Each number is 128 + 24 x the weight over its row's rms, rounded and kept within 0 to 255. Layers, rows and columns count from 0. The size above them is the row's rms in percent of the matrix's.

# layer 5 MLP up, 3072x768, rms 0.0332, rows 1859-1876, columns 576-767
size [ 96 103 102 108  95  99 102 106  97 107  95 104  99  94  95  96  89 107]
[[121 151 101 117 147 106 153 164 139 113 141 120 140 162  98 150  67  63 132 117 103 116  81 169  91 129 194  98  85 131 150 159 119 126 143  99 144 129  77 111 126 176 110 109 147 167 186 163  93  90 114 125 124  94 102 121 147 152 141 129 133 115 155 108  87 165 107  82 143 150 138 135 136 103 153 129 112 128 140  95 122 128 154 121 111  52 133 175 119 158 127 124  98 178 136 138 118 115 105 182 123 137 137 123  99 134 130 112 117 115 170 157  96 100 152  87 118 111 118 154 107  93 122 141 122 135 112 153 118 117  98 126 109 149 120 113 108 116 156 122 141 149 124 121 167 132 111  94 107 113 135 184 102 144 145 148 120 157 139 118 158 124 160 130  80 166 168 101 116 167 132  94 138 156  92 132 139 140 122 139  97 165 168  89 124 171 136 151 107 131 164  73]
 [140 144  98 116 161 173 109 138 128 146  86 117 138 150 157 110 127 133 107  99 106 155  87 144  99 133 124 138  81 137 132 140 154 137 138  38 109 137 100 153 146 114 158 188 115 120 137 135 126 129 116 138 137 147 107  96 115 131 134 113 131 114 139 160 147 115 109  97 101 130 168 124 126  74 123 150 137 134 110 149 123  97 166 135  69 130 102 128 157 133 136 150 140 123 156  89 109 140 115 151 148  96 141 131 139 108 132 141 114 120 129  91 100 174 160 127 118 100  89 133 119 160  90  98  90 122 146 150 168 113 112 133 140 166 141 125 130 124 159 129  89 142 120  91 122 152 110 100 104 136 142 158 137 106 120 101 110 131 126 119 147 115 121 114  96 133 161 113 180 149  77 127  94 120 192 117 133 153  60 116 145 143 121 121 102 103 154 130  89 143 175 155]
 [136 103 111 122 120 105 108 118 143 128  95  98 115 140 160 137 133 147 138 110 157 143 138 145 131 141  96 112 142 114 109 131 162 160 140 143 132 133 130 127 114 128 150  86  95  96 155 166  96 138  97 164 113 173 128 146 145 166 118  97 142 112 133 124  77 171 135 124 127 121 115 120 121 107 120 113 100  96 142 140 103 153 139 162 110 157 149 136 135 111  98 154 168 132  72 102 171 154 167 147 113 171 119  73 142 147 167 121 117 147 128  93 133 154 167 136 107 128  96 143 143 136  79 142 137 156 102  89  95 123 130 110 147 138 124 129 163 138 105 171  80 144 138 110 168 162 174 140 144 110 119 144 133 148 100 164 106 113 154 136  97 137 113 156 106  93 127 127 109 104  80  88 116  97  91 103 127 127 153 112 144 134 175 144 138 115 114 162 128 124 137 108]
 [125 184 160 128 116 144 146 133 170 137  90  94 134 162 103 127 113  95  75 116 151 163 126 161 125 194 157 142 118 135 120 136 139 132 138 113 107 107 124 129 141 166 170 124 113 191 122 139 153 159 142 153  84 132 114 144  85 150 109 105 134 109 108 120 145 127 135 107 139  66  58  95 116 129  62 110 109  96 121 158 108 110 158 142 119 134 121 101 123 131 132 118 106 175 170 146 100 159  96 147 128 127  99 127 149 146 102 140 136 162 119 141 114 124 122 124 143  95 123 149  77 121 145 146 102 123 138 181 108 122 137  86 123  70 103 125 149 143 111 131 108  95 117  75 135 121 125 146  85 135 109 141 102 152 112 141 146 106 123 108 126 132 104 155  93 144 136  90 113 129 120 116 148 113 130 127  86 116 107  92  96 134 132 136 136 144 116  86 154 142 117 106]
 [143 140 114 105 190 132  95 176 127 166 121 140 114 133  85 126 161 132 127 124 131 128  96 157 128 166 141 155 141 123 129 134 107 108 135 112 115 116  91  89 149 146 135 148 162 147 137 154 123 168 150 142 154 126 143 114 153 134 109 123 167  97 106 134 164 129  78  96 120 124 156 125 119 143  72 127 157  74 192 120  91 107 113 142  86 137 130  99 169 155 117 140 129 135 120 119 130 136 137 129  93 132 141  99 144 198 127 114 116 154 134 120 160 122 107 144 128 104 127 132 158 122  93 123 104  97 127 178  82 115 161 100 158  99 114 110 147 103 151 128 102 154 107  74 158 115 141 133 117 136 120 137 122 184 113 109 131  93 110 102 160 153 115 104 102 134 146 101 128 128 102 128 140 139 126 114 133 143 132 147 161 117 164  97 144 125 127 160 179 108 138 139]
 [113 143 130 145 128 133 122  99  98 126  84 152 153 145 130 114 110  78 128 115 154 135 103  96 126 163 158 112 127 116 116 133 155  88 131 155 124 116 143 126 141 116 108  81 127 131 113 104 140 125 151 120 120 140 141  99 128 151 153 138 138 112  91 115 135 111 138 123 110 166 153 110 167 131  81 173 145 127 154 122  86 118  92  76 110 126 143 118 118 155  85 156 134 105 164 116 126 113 169 118 116 165 124 118  91 190 163 144 126  99 143 110 155 133 118  75 125 147 109 181 119 115  83 155 129 109 116 118 154 121 138 114 120 116 134 126  88 140 133 136 129 153 163 123 115 110 130 113 152 107 137 130  75 148 110 127  78 138 113 154 199 135 152 155 112  94 118 116 150 156  87 172 118 124 136 110 144 131 147 127 110 106 169 154  69 111 139  84 104 124 107 131]
 [190 118 131 115 112 119  97 146 134 123  98 186 126 103 136 115 154 118 162 122 129 138  94 169 114  90 149 122 116 126  92 146 129 140 130 113 118 118 117 162 111 112 114 161 100 154 126 129 179 112 133 104 165 126 142  63  96 132 166 107 141 141 147 109 136 146 130 109 120 105  96 128 136 102 161 135 153 139  86 130 156 145  72 145 113 156 149 118 113 107  62 142 198 166 134 137 161 166 137 159 125 122  98 107 117 140 128 141 139 151 141 148 112 185 170 154 179 105 131 145 102 125 109 133 150 109 137 115 130 104  99 132 146  64  93 122 107 118  98 101 101 143 135  98 126 148 132  75 157 117 105 150 109 117 108 154 151 116 106 138 125 159 137 168 105 154 131 149 168 138 142 127 153 153  98  78 103 154  89 124 127 160 157 151 143 135 125 134 143 138 109 163]
 [134 191 112 124 146 112 123 141 150  95 115 142 157 134 138 150 144 119  91 101 118 141 161 153 107 133  96 103 114  92 127 166  89 153 157 115 124  95 162 133 162 154 133 129 138 163 142 147 114 146  75 112 140 161 128 138 154 110 115 134 150 135 112 140 135 177 116 113 139 137 141 137 139 120 107 139 131  66  98 121 138 120 135 112 147 131 124 119 121 158 136 107 188 129 133 150 160 129 135 134 145 110 105  95 146 136 153 136 154 106  84 122 125 160 173 122 128 140  71 162 109 134 118 144 103 136 175 131 129 137 108 134 112 140 134 122 167 114 110 162 136 127 142 112 165 136 151 131 139 155 162 100 132 147 129 170 127 148 112  91 110  86 110 166 157  87 142 144 115  62 118 138  99 108 112 141 121 170 103 106  99 110 156 118 100 163 126 115  98 113 100 128]
 [135 120 146 165 129 101 158 133 155 112 132 146 176 147 147 136  92 137 134  88 123 132  86  87 171 116 143 134 135 123 144 192 193 183 134 122 109 120 151  98 146 163 153 143 126 150 125 139  92 159 122 106 145 117 100 127 123 132 126  95 138 122 134 173 140 169  94 123 126 145 110 132 171 124 100 105 113 133  93 125 127 100 164 113 129 113 108 120 109 144 149 136 148 148 143 163 117 140 145 158 137 100 128 115 127 128 110 151 184 166 176 135 145 156 162 143 130 137  95 121  95 111  99 125 107 156 151 132 129 135 145 158 118 115  88 122 100 161 125 128 135 148 111 129 123 120 151 104 114 101 187 131 157 194 123  96 158 102  77  98 167  98 115 178 135 122 156 126 116 106 132 130 103 109 170 129 138 116 129 130 124 152 132  70 158 119 134 133 157 165 125 134]
 [133 146 143 148 140  96 147 122 119  86  81 160 178 140 110 130 115 164 109 108 141 131 156 132 184 160 132 102 134 111 125 142 125 158 107  99 145 154 128 122 145 148 156 127 105 126  91 136 160 138 109 141 159 129 120 106 135 135 160 148 167 171 115 119 128 134 175 142 157 111 127 166 116 112 152 120 125 120 107  94 108 162  86 113 131 108 124 143 113 107 126 155 156 155 125 131 110 104 165 132 169 117 100 130 100 143 154 142 128  92 128 105 110 121 173 126 119 109 163 179 142 136 124 109 112 139 137 151 155 135  92 172 115  89  96 129 102 108 151 162 149 135 141 134  92 116 101 122 151 113 151 111 145 138  94 116 128 107  85 126  81  98 107 157 116 114 157 141  89 157 139 141 114  81 132  96 138 112 117  96 117 134 167 137 158 121 131 159 135 121 140 120]
 [128 117 122 116 121 116  90  92 106  99 122  90 136 119 109 130 112 141 140 112  66 162 173 125 107 133 125 170  84  99 126 111 119 128 166 100 118 130 121 163 157 128 110 135 136 115 116 113 119 125 107 112 154 142 123 143 162 142 128 109 134 130 137 145 151 119 135 144 147 170 131 165 133 111 104 113 120  72 101 134 108 120 112 191  69 101 149  76 122 138 118 146 128 121 155 124 119 131 137 134 139 173 163 162 147 155 158 154 126 142 150 179 126 116 153 146 111 134 134 135 109 129 171 124 116  97 125 137  97 138 143 118 146 103 194 139 127 109 102 156 141 143 151  96 102 133 132 144 158 155 116 100  78 116 137 146  95 136  95 128 106 141  82 172 120 148 155 116 123 162 137 154 127 110 156 121 138 171 101 125 155 156 126 144 115 148 143 115 109 118 132 136]
 [131 133  95 115 147 148 127 150 120 147  96 104 138 155 123 104 143 174 171 109 108 141 119 171 142 171 106 112 127  93 136  76 141 137 127 112  93 154 122 106 104 154 175 144 128 135 140 137  94  78 135 139 142 116 135 109 158 178  72 118 172 140 134 111 141 150 121 137 136 127 150 144 120 143 107 105 141 110 131 174  96 129 157 191 164 130 102 141 110 136 105 125 120 123 160 103 112 116  99 121 158 149 113 152  96 148 135 170 121 117 128  82 131  97 151 132 126 150 153 109 137 149 132 172 121 150 167 110 138  99 120 195 141 102 144 116 117 102  89 145 134 136 136  71 202 107 148 142 115  76 125 102 116 141 134 141 111 119  91 115 164  79 153 115 117 129 147 128 126 127 150  98  58 128 170 119  98 126 118 103 122 148 105 149 129 118 119 110 104 111 126 122]
 [172 128 156 138 120 149 117 137 106 153 119 101 114 106 124 118 164 113 155 111 171 164  95 121 157 116 162  84  83 113 119 120 104 148 140 124 125 126 122 103 134 142 137 123 144 130  92 140 114 154 131 119 147 151 104 102 164 133 173 134 134 143  96 117  94 129 165 180 120 123 161 174  92 101 135 112 100 124 125  91 100  98 146 132 116 133 161  85 126 115  88 119 174 130 135 146 139 128  92 118 110 147 164  80 117 139 160 139 124 164 133 159 168 101 123 133 137 114  89 148 110 134 144 109 104 131  94 115 141 148 133 123 141 145 106 116  97 131 154 160 156 114 117  82 132 151  90 127 119 102  94 145 106 112 116 106 166 128  93 134 150 178 121 143 129 112 125 158 134 144 126 100 137 122 122 129 146 124 139 124 159 162 122 133  92 123 121 108 131 120 119 100]
 [121  65 139 124 127 143 133 158 172 100  85  97  99 134  94 106 105 115 101 101 163 112 160 138  84 107 163 143 100 103 150 139 141 140 131 103 139 128  50 159 164 104 139 100 133 129 160  87 137 150 134  75 113 149 155 148 132 168 131 131 126 117 145 152 114 112 130 135 155  94 179 151 135 112 141 126 139 102 124  80 126  81 138 103 147 109 148 132 111 136 168 116 169 153 101 106 151 129  84 146  70  99 145 119 161 131 128 168 122 109 139 148 120 129 164 103  52 106 118 169 156 141 120 161 144 162 116 132 135 156  79 162 108 104 118 149 147 137 141 112 158 144 152 118 127 121 126  64  97  89 138 119 113 165 171 115 139 133 115 117 136  94 118 127 170 131 150 114 142 134 126 139  64 107 128 146 123 177 120  98 105 144 154 161 138 124  92 121 154 102 169 113]
 [118 126  94 148 116  51 122 146 123 176 147 174 141 114  90 171  95 148 110 123 131 110 161 154 123 134 183 103 116 112 121 100 129 149 118 137 142 166 121 118 150 153 138 167 124 119 156 137  95 111 140 146 117 148 127 143 137 126 156 125 141  90 138 112 157 138 124 126  97 109 153 123 136  95 105 170 111 168 167 166 147 128 115 132 114  94 122 113 111 155 116 126 199 130 183 174 166 119 131  71  97 130 129 136 108 164 126  94 144 105 150  88 124 134 142 130 150 103 126 162 178 124 125 117 131 102 174 129  94 132 136 166 136 100 148 143 106 117 117 105 140 140 119 153  87  89 134 133 107  95 129 120 115 113 131 104 115 121 135 114 132 108 112 133 124 145 115  54  99  87 104 158 128 139 124 124 137 127 131 105 128 129 130 100 126 134 140 159 113 101 182 109]
 [105 104 159  99 115 156 179  68 168 139  93 156 127 129 136 138  95  91 124  86 164 138 131 109 158 124  93 146 100  93 162 131 164 113 119 124 127  94 129 177 143 129 172  99 108 112 127 142 112 140 122 113 151 101 110 102 140 120 112 106 144 171  99 124 162 161 117 130 218 109 112 166  84 109 161 159 124 150 109 110 144 139 130  99 116 131 122 132 165 121 128 105 125 117 158 150 136 131 127 127 104 117 104 104 115 133 160  92 144 121 166 160 124 159 148 141 103 131 111  67 159 117 120 103 144 120 145 124  99 138 123  81 128 121 101  99  95 104 105  84 118 107 133 116 147  99 116 111 131 103 123 156 146 115  87 149 157  98 127 139 137 123 116 146  87  97 100 162 107 102 124 117 167 160 103  86 147 119 129  95  77 131 124 164 171  99 155 119 169 147 135 132]
 [156 106 131 149 113 154 123 134 139  80 114  86 133 129 120 134 116 145 112 124  99 154 121 183 136 127 121  96 110 114  94  92 135 157 143 138 153 140 130 169 127 142 133 177 137 137 168 128 110 157 105  89 120 112 118 188 157 144  91 130 128 120 122 112 121 132 122 122 103  80 155 128 122 129 130 128 146 147 108 146 100 119 128 159 107 107 163 137 116 115  86 181 113 129 142 127 115 109 127 136 164 129 124  74 139 159 167 156  83 116 127 157 144 186 109 136  82 103 106 178 139 156 114 158  75 134 127 163 153 134 143 150 154 148  81 126 137 125 103 105  95 137 149  96 104 164 150 135 117 143 124 117 106 120 104 145 109 125 139  77 137 115 137 113 141 106 135 140 150 129 122 134 176 151 119 128 131 145 142 155 157 131 141 108 121 106 108  78 141 130 150 142]
 [121 139 121  77 167  96 155 117 130 105 174  89 149 129  91 113 145 131 141  93 135 131 107 112 137 127 134 125 141 112 141 134 129 159 149 121 147 109 118 131 154 139 114 112  99 133 138 161 168 144 112 117 162 135 133 134 177 133 102  88 175 133  85 119 184 186 117 149 115 147 169 109 161 141 124  94 116 146 114 173 103 124 137 123 111  83 165  71 127 124 161 154 121 136 152 158 143 146 144 156 104  96 176 131 138 123 150  74 174 115 117 153  97 141 137  99 112 132  88 136 167 113 126 169 128 114 101 128 126 122 116 110  94 103 150 104 143 130 111 120 111 160  98 156 123 123 176 125 134 136 139 109 118 137  99 151 109 112 117  92 129 119 103 120 116 110 128 124 150 155 127  86 130 119 124 147 145 157 129 146 112 106 160 149 134 128 129 134 133 112 120 122]]
# layer 5 MLP down (transposed), 3072x768, rms 0.0318, rows 1859-1876, columns 576-767
size [ 99  98  99 106  91  98 100 102  94 106  92 105  94  97 102  98  91  98]
[[122 134  94  86 145 165 131 174 130 131 111 146 137 129 155  85 167 114 150 141 104 151 117 127 113 105 180 117 142 103  92  99 120 128 144 119 132 126 130 104 133 120 123 128  98 128 122  94  91 137 106 171 148 144  98 153  94 136 125 111 112 123 127 124 144 118 143 140 139 101  91 137 199 133 103 164 133 149  70 156 145 118 100 147 148 108 111 148 102 180 130 150 179  98 120 162 124 161 115 186 122  87 145 158 133 145 115 165 145 126  93 132 132 134  55 129 125 100 198 128 117 176 113 147 119 137 106  86 153 141 105 169 127 141  80 134 162 155 141 143 126 115  89 137 162 133 131 171 172 131 159  97 129 172 126 137 145 134 105 123 139 136  86 178 152 108 117 161 149 117 143  88 120  82 106 168 147 143 128 144 130 158 112 154 116  81 158 118 162 121  95 136]
 [106 114 155  94 130 155 138 124 103 140 146  87 135 127 129 141 140 113 142 129 133 119 118 118 143  93 152 127 164 120  97 116 167 129  98 133 130 137 121 132 106 124 160  95 129 103 126 160  83 126 127 115  93 164 122 143 165 126 145 136 156 139 135 178  97 116 152 123 105 144 152 139 120 103 129 136 122 156 147 136 130 131 116 167 129 126 131 145 115 152 172 129 130 112  87 133 194 152 122  97 136 152 154 128 138 168 117 109 125 150  72 120 121 124 172 133 137 142 105 185 131 118 160 137  63 124 124 124 126  97 141 124 143 134 134 126 111 159 121 141 124 169 118 136  86 108 131 113 107 117 149 130 146 120 133 120 105 139 114 175 133 187 111  97 119  98 139 170 127 152 139 145 141 144 158 166 129  90 144 143 128  67 128 102  96 118 151 116 119 126  84 160]
 [115 120 105 138 146 134 125  96 165 121 132 142  83 109 146  83 121 107 136 144 125 151  76 135 142 156 168 112  84 145 144 108 157 116 147 130 115 136 125 116 130  99 101 143  99 107 141 124 152 103 128 119 123 133 150 129 133 113 115  93 123 139 111 157  87 111 171 115 145 101 144 109  92 150 127 130 149 141 135 131 128 156 112 173 121 123 121  97 132 151  87 132 151 125 138 111 131 102 139 139 111 137 106 115  88 100 149 107 146  99 106 126 119 105 139 123 187  99 152 123 116 111 126 126 130 113 179 107 123 138  84  89 102 109 113 122 152 124 109 122 124 130 165 150 119 118 109 141 145 137 131 120 162 111 141 108 126 123 127 134 112 131  78 136 120  82 154 112 129 122 121 121 120 120 124 143 112 146 118 100 131 135 146 167 185  93 120 143 138 105 147  18]
 [121 132 134 118 126 156 104 113 107  80 132 141 142  74 101 110 119 139 151 191 163 115 117 163 123 122 130 121 123 156 138 163 160  77 151 137 168 138  96 105 111  73 154  91 105 144 133 146 139 106 128 126 119 136 151 129 166 157 155 158 148 128 129 131  87 103 120 118 120 125 127 103 153 122 133 131  70 148 126 134 158 102 135 112 182 120  68 106 129 151 180 135 117 112 144 125 143  88 113 111 143 131  89 126 131 129 133 100 112 122 121 172 132 103 129  98 119 124  94 144 148 128 152  96 168 150 133 130 129  59 174 180 130  81 131 134 135 126 141 128 111 135 138 167 159 132 130 126 119 115 104 158 129 101 104 114  90 132 136 116 151 131 160 138 138  91 120  98  72 146 149 119 107 102 138 138 126  89 160 113 136 139 167 127  91 117  87 127 120  97 149 137]
 [127 129 131 145 117 107 107 133 126 150 122 148 113 136 149 102  89 142 144  48  88 107 137 171 143 137 121 148 107  71 121 117 115  85 128 119  95 139 109  68 140 156 130 144 141 198 137  98 137 139 103 108 168  91 124 122 161 116 140 152 152  95 130 120 141 113 103 102 123 143 141 126 150 137 129 138 117 118 141 129  88 122 135 152 130 170 117 149 148 153  80 148 138 136 104 121 132 134  98 125 136 126  97 153 138 161 143 126 144 159 117 104 156 126  86 128 106 111 154 124 162 139 123 131 130 111 113 104  91 118 121 127 115 121  75 114 110  85 162 114 131 164 107 115 114 122 140  86 100 156 128 123 156 134 128 152 171 135 165 115 133 114 141  89  70 123 116 112 104 148 104 123  94  96 147 130 139 116 118 134 102 143 156 106 126 137 166 137 122 134 123 124]
 [130 139 132 162  71 134 115 113 147 134  72 117 156 142 121 118 122 137 129  96 167 140 115 154 121 117 113 113  78  65 119 147 115 153 121 156 138 109 134 112 167  96  94 171 106 119 129 108 134 141 162  78 107 129 125 141 151  93 101 129 114  96 121 128 133 148 157 148 153 129 114 108 106 123 108 134 107 124 183 142 126 102 164 111 151 114 126 140 116 138 133 194  81 110 136 130 109 133 124 152 157 165 129 126 150 104 169  78 155 129 124  97 127  97 117 146 116 148 126 168  93 103 153 105 123 141 118 138 131 108 112 146 136 173 137 119 110  89 114 143 121 129 128 120 138 105 144 146 109 143 128  96 105  46 107 161 112 112 104 126  90 119 127 112 150 171 140 136 101 207  84 157 128 102 129 100 123 132 116 125 151 114 147 130 119 146 136 139 149  89 141 161]
 [158  68 145 118 142 123 165 186  98 132 116 138 163 112 149 124 139 146 119 127 134 129 172 106 148 138 153 154 100 111  95 145 123 120 103 116 110 122  95 121 144 145  99 126 145 127 120 131 130 163 108 144 134  98 128 113 127 137 101 126 123 150 175 134 114 142 107 157 173 166 101 121 143  85 149 114 108 138 142 189 122 132 109 114 123 139 118 124  93 125 140 141 122 119 105 143 114 101 117 139 153 122 119 122 105 146 116  83 124 113 117 146 136 128  95 125 127  79 125 113 155  88 105 142 144 109 142 117 111 151 117 108 135 130 108 131 141 114 202 165 182 155 120 133 125  62 105  97 137 162  82 128 137 126 129 136  98 148 104 147 157 153 131 136 154 126 109 168 115 110 134 141 195 132 155 151 125 156 151  96 114 124 134 114 137 142 127 111 109 132 137 135]
 [106 162 105 130 108 127 138  92 119 180 108 151 127 112  98 130 124 135 138 202 157 135 123 133 146 124 153 104 121 141 121 138 119 130 115 133 101 113 134 151 135 122  78 114 138 124 169  90 130 128 118  89 120  97 147 149 194 146 133  90 133 127 134 170 158 148 151 130 127 116 112  98 122 169 156 117 105 167 117 134 107 134 168 121  85 120 141 151 149 144 171 175  68 117 141 132 152 165 129 111 140 116 111 150 108 121  91 123  77 142 161 163 128 119 107 106 118 115 150 123 122 126  98 124 153 109 159 142 118 123  94 113 138 122 129 123 174 161 160 114 138  59 119 171 145 128 113 112 129 138 148 118 122 145 119  99  85 155 128 121 132 110 137 108 155  49  94 116 143 102 200 116 124 115 133 190 122 130 110 111 172 142 123 161  65  89 133 160 158 114 144 156]
 [112 147 151  97 128 133 109  98 142 107 118 107 130  90 133 134 126 115 130 109 103 149 120 117  85 101 157 131 132 115 163  83 138 136 142 111 118 117 161 170  88  57 119 112 139 132 142 134 179 126 112 157 124  68  97 135 153 167 145 150 114  85 122  77 115  90 103 145 108 121 100 124  92 168 110 132 178 132 121 123 157  96 164 154 144 153  95 140 124 115 128  86 152 132 116 155 157 107  88 115 110 136 151  99 139 123 142 137 116 133  97 131 172 114  98 166 140 143 128 176 172 180 156 129 110 119 111 165 135 108 118 151 114 108 139  99 135 148 120 112 133 140 134 117 107 164 152 156 140 101 137 124 141 100  96 147 117 131 143 106 115 132 152 132 122  96  96 131 130 119 136  86 168  89 129 121 114 125 132 153 151  99 101 144 153 100 144 147 177 151 137 111]
 [147 143 100 111 152 122  88 120 130 100 111 142 140 149 147  75 131 117  94 116 145 128 111 144  97 115 130 107  90 132 119 141 134 147 111 101 139 132 178 108 102 104 134 108 155 156 124 143 136 110 108 142 134 134 148 141 138 118 130  97 136 126 146 104 145 142 124  93 149 178 105 135 123 109 149 127 112  69  87 149 138  86 149 158  75  99 114 103 141  87 157 127 123 115  95 135 118  68 129 122 121 121 157 101 172 158 171 115 100 111  93 151 138  81 121 154 161 139 159 107 135 159 154 149  86  95 112 141 166 131 130 152 146 132 146 154 128 121 148 127 100  99 102 128 141 122 121 154 138 128 147 145 137 143 144 179 156 142 127 145 111 111 118 134 147 134 153 136 138 137 145 117 133 144 122 134 123 120 129 137 129 147 108  87  80 104 152 163 179 135 139 141]
 [142 120 137 142 133 109 139 162 116 125 105  97 138 117 147 107 136 124 108  89 117 139 111 106 143 144 154 137 103 125 150 116 139 158  70 107 134 133 142 139 128 113 113 125  99 168 135 117 152 134 156 123 135 137  96 160 173 122 124 129  89 155 126 128 107  89 114 112 134 154 105 118 142 139 103 197 127 173 100 163 148 157 155  91 104 132 116 151 146 140 129 153  94 115 146 120 121 177 120 117 125 148 108 143 111 136 100 163 134 142 121  86  91  72 104 145 102 116 115 130 158 110 143  74 133 158 106 148 128 119 107 147 120 119 121 160 156  99 108 117  94 130 154 110 113 126 114 170 122 115 147 135 113 147 112 111 141 134 138 156 119 141  92 127 132 150 126  96 137 123 149 145 147 122 133  60 149  61 120 108 120 159 145 101 127 148 119  96 168  86 131 188]
 [ 78 106 192 153 119 132  99 140 110 132 131 113  73 108 169  88  99 133 118  81 142 114 125 126 137 109 130 120 167 138 164 149  83 117 131 140 155 162 126 127 136 127 149 147 122 145 138 152 179 122 145 140 120 134 121 132 172 119 144 131 128 195 177 137  73 147 148 107 138 155 123 136 115 129 159 112  91 143  97 104 168 148 173 143 111 156 142 159 124 135 156 180 139 144  98 141  95 172 143 133 128 138  95 150  90 139 124  99 137 138 110  94 140  79 125 124 123 153 131 131 113 141 172 153  99 137 137 196 113 128  88 134 133  81 139 122 106 130  99 143 116 117 112 122 172 148 122 130 149 181 105 120 123 139 118 146 138 143 138 135 140 136 136 124 108 171 108 110 119 163  98 125 109 146 107  89 153 137 131 140 178 138 120 154 124 161 135 144 131 121 141 145]
 [154 122 129 104 150 122 141 101 127 117 136 104 167 158 140 139 118 127 110 172 148 126 176 156 145 131 114 112 153 114  84 121 103 144 122 114 116 166 124 134 131 107 122  98 111 103 164 120 120 135 139 101  98 130 151 122 162  99 103 126 124 148 189 106 140 116 136 101 141 147 203 117 153 103 127 112 121 138 130 136 118 140  95 139 104 106 136  96  84 145  96 136  97 151 114 123  95 156  93 120 170 148 144 155 169 165 128 127 102 131 117  91 161 118  74 112 132 144 133 134 131 157 144 110 145 130 148 150 162 106 145 118  92 111 119  94 124 120 149 156 125 110 116  99 117 147 138 111 120 130 127 115 150 144 205 153 121 127 158 150  96 119 117 110 124  98  94 138 168 129 136 160 117 124 144 127 138 106  92 150  91 152 116 126 110 120 183 112 130 121 150 137]
 [114 140 131 133 146 116 101 172 106 136 179 113 155 109 101 131 110 149 115 131 133 155 123 136 123 132 134 144 133 152 126 136 168 102 114 160 103 104 171 123 126  27 124 124 129 110 134 125 115 113 129 173 175 164 144 127 130 173 157  95 165 141 140 140 142 157 120 135 149 135 111 137 124 121 121 140 129 138 123 148 143 118 149 141 127 118  93 107 132 137 103 112  90 162  93 141 150 122 170 143  84  87 106 147  89 139 111 116 140 130 124 155 101 124 139 147 134 131 136 149 173 125 148 148  88 159  98 202 108 136 139 123 101 106 114 124 151 120  95 165 121 121 115 103 148 140 151 154 125 150 149 146 125 119  90  98 138 112 157 118 146 161 166 118 123 162 127 164 118 129  97  91 138  88 154 128 142 119  78 127 118  95 158 110 163 157 118 114 144 161 145 140]
 [129 141 120 117 129 101 123 167  94 125 165 131 154 141 137 155 124 160 134 127 136 117 129 116 130 132 169  62 149 119 110 152 153 149 131 124 141 130 172 141 128 102 168 144 158 145 133 127 117 115 106 148 153 174 103 124 115 100 160 144 143 113 151  98 137  90 124 122  86  97 136 113  84 129  89 156 123 168 139 119 110 137 125 127 147 139 108 131 125 109 108 137 132 152 126 151  79 142 149 154 130  72 133  87 118 134 146 141 142 124 100 121  86 113 134 116 146 151 101 118 122 145 120 106 125 161 191 130 106 120 169 152  85 107  95 138 166 127 128 161 105 176 180 131 140  91 132 148 149 143 137 139 109 121 163 127 180 132 197 141 125 140 113 151 143 155 118 164 143 116 155 121 124 144  84 193 148 146  80 154 148 110 118 129 117 144 147 121 123  98 112 144]
 [ 87 125 126 140 176 131 125 144 124  78 118 115 112 157  97 100 135 125 132 116 118 132 112 166 146 114 111 156 152 139 158 165 126 129 150 117 136 131 108  93 101 123 115 160 151 139 108 163 156 159 135 109 107 110  95 102  72 139 141  82 111 148 122 104 118 111 135 123 118 120 164 106 154 125 123 173 107 139 129 169 163 104 100 126 134 104 149 131 106 139  74 203  89 113 101 139 144 117 125 152 160  93 128 108 141  71  95 109 122 152 122 102 117 122 118 134 114  73 153  66 119 137 179 121  92 115 144 127 120 171 140 101 183 134 140  84 123 180 107 122 101 131 126 125 119 105 161 159 146 144 135 144 137  91 105 115 130 161 126 114 109 107 122 155 142 124 157 143 137 144 109 140 134 130 157 146 150 131 132 116 117 146 114 147 164 128 117 132  97 151 107 140]
 [ 98  97 151  90 151  95  89 129 107 120 144  94 166 170 131 121 122 130 115 174 126 139 116  98  81 100 100 138 129 134 129 102 149 107 120 125 121  91 140  99  92 123 115  89 122 143 109 121  69 103 130 115  92 119 140 131 106 153 129 144 128 139 157 142 114 140 100 129 161 120 147 110 133 104 118  72 169 153 132 133 154 123 160 125 133 150 127 116 159 117 104 130 133 119 157 105 155 160 121 125 150 132 123 153 131 118 137 125 152 179 170 110 125 139 118 134 125  98 131  87 113 129  98 139 124 142 131 153 141 140 122 172  87 177 147 136 159 108 160 118 147 158 137 155 129 128 121 146 160 126 140 130 124 124  96 129 148 119 145 109 153 136 141 111  58 116 169 119 114 147 153 141 146 108 140 161 105 152 122 154 147 153 127 151 104 116 194 155 114 129 127 143]
 [157 142 143  98 108 148 141 118 149 114 128 150 110 113 120 188 154 154 174  96 104 125 142 145 156 148 108 159 148 155 156 143 104 110 134 150 118 133 119 154 122 114 113 134 106 148 147 165 113 138 130 152 103 111 132 150 131 132 111 117 135 125  93 126 124 150 156 121 118  90  76 121 133  90 166 134 102 143 109 111  93 167 141 142 144  93 129 111  90 129 124  98 152 156 154 138 139 146 174 148 145 144 125 146 179 140 123 118 113  99 152 119  85 170 161 124 113 172 130 128 147 129 125 138 107 146 125 111 124  96 134 122 102  99 114 182 150 125 151 122 137 152 125 137 130 107 142 140  76 117 144 126 151 105 148  99 147 123 136 146 116 101  71 147  94  79 108 122 130 132 141 109 154 194 147 145 115 122 141 121 114 125 160 131 166 167 146 144 138 146 123 116]]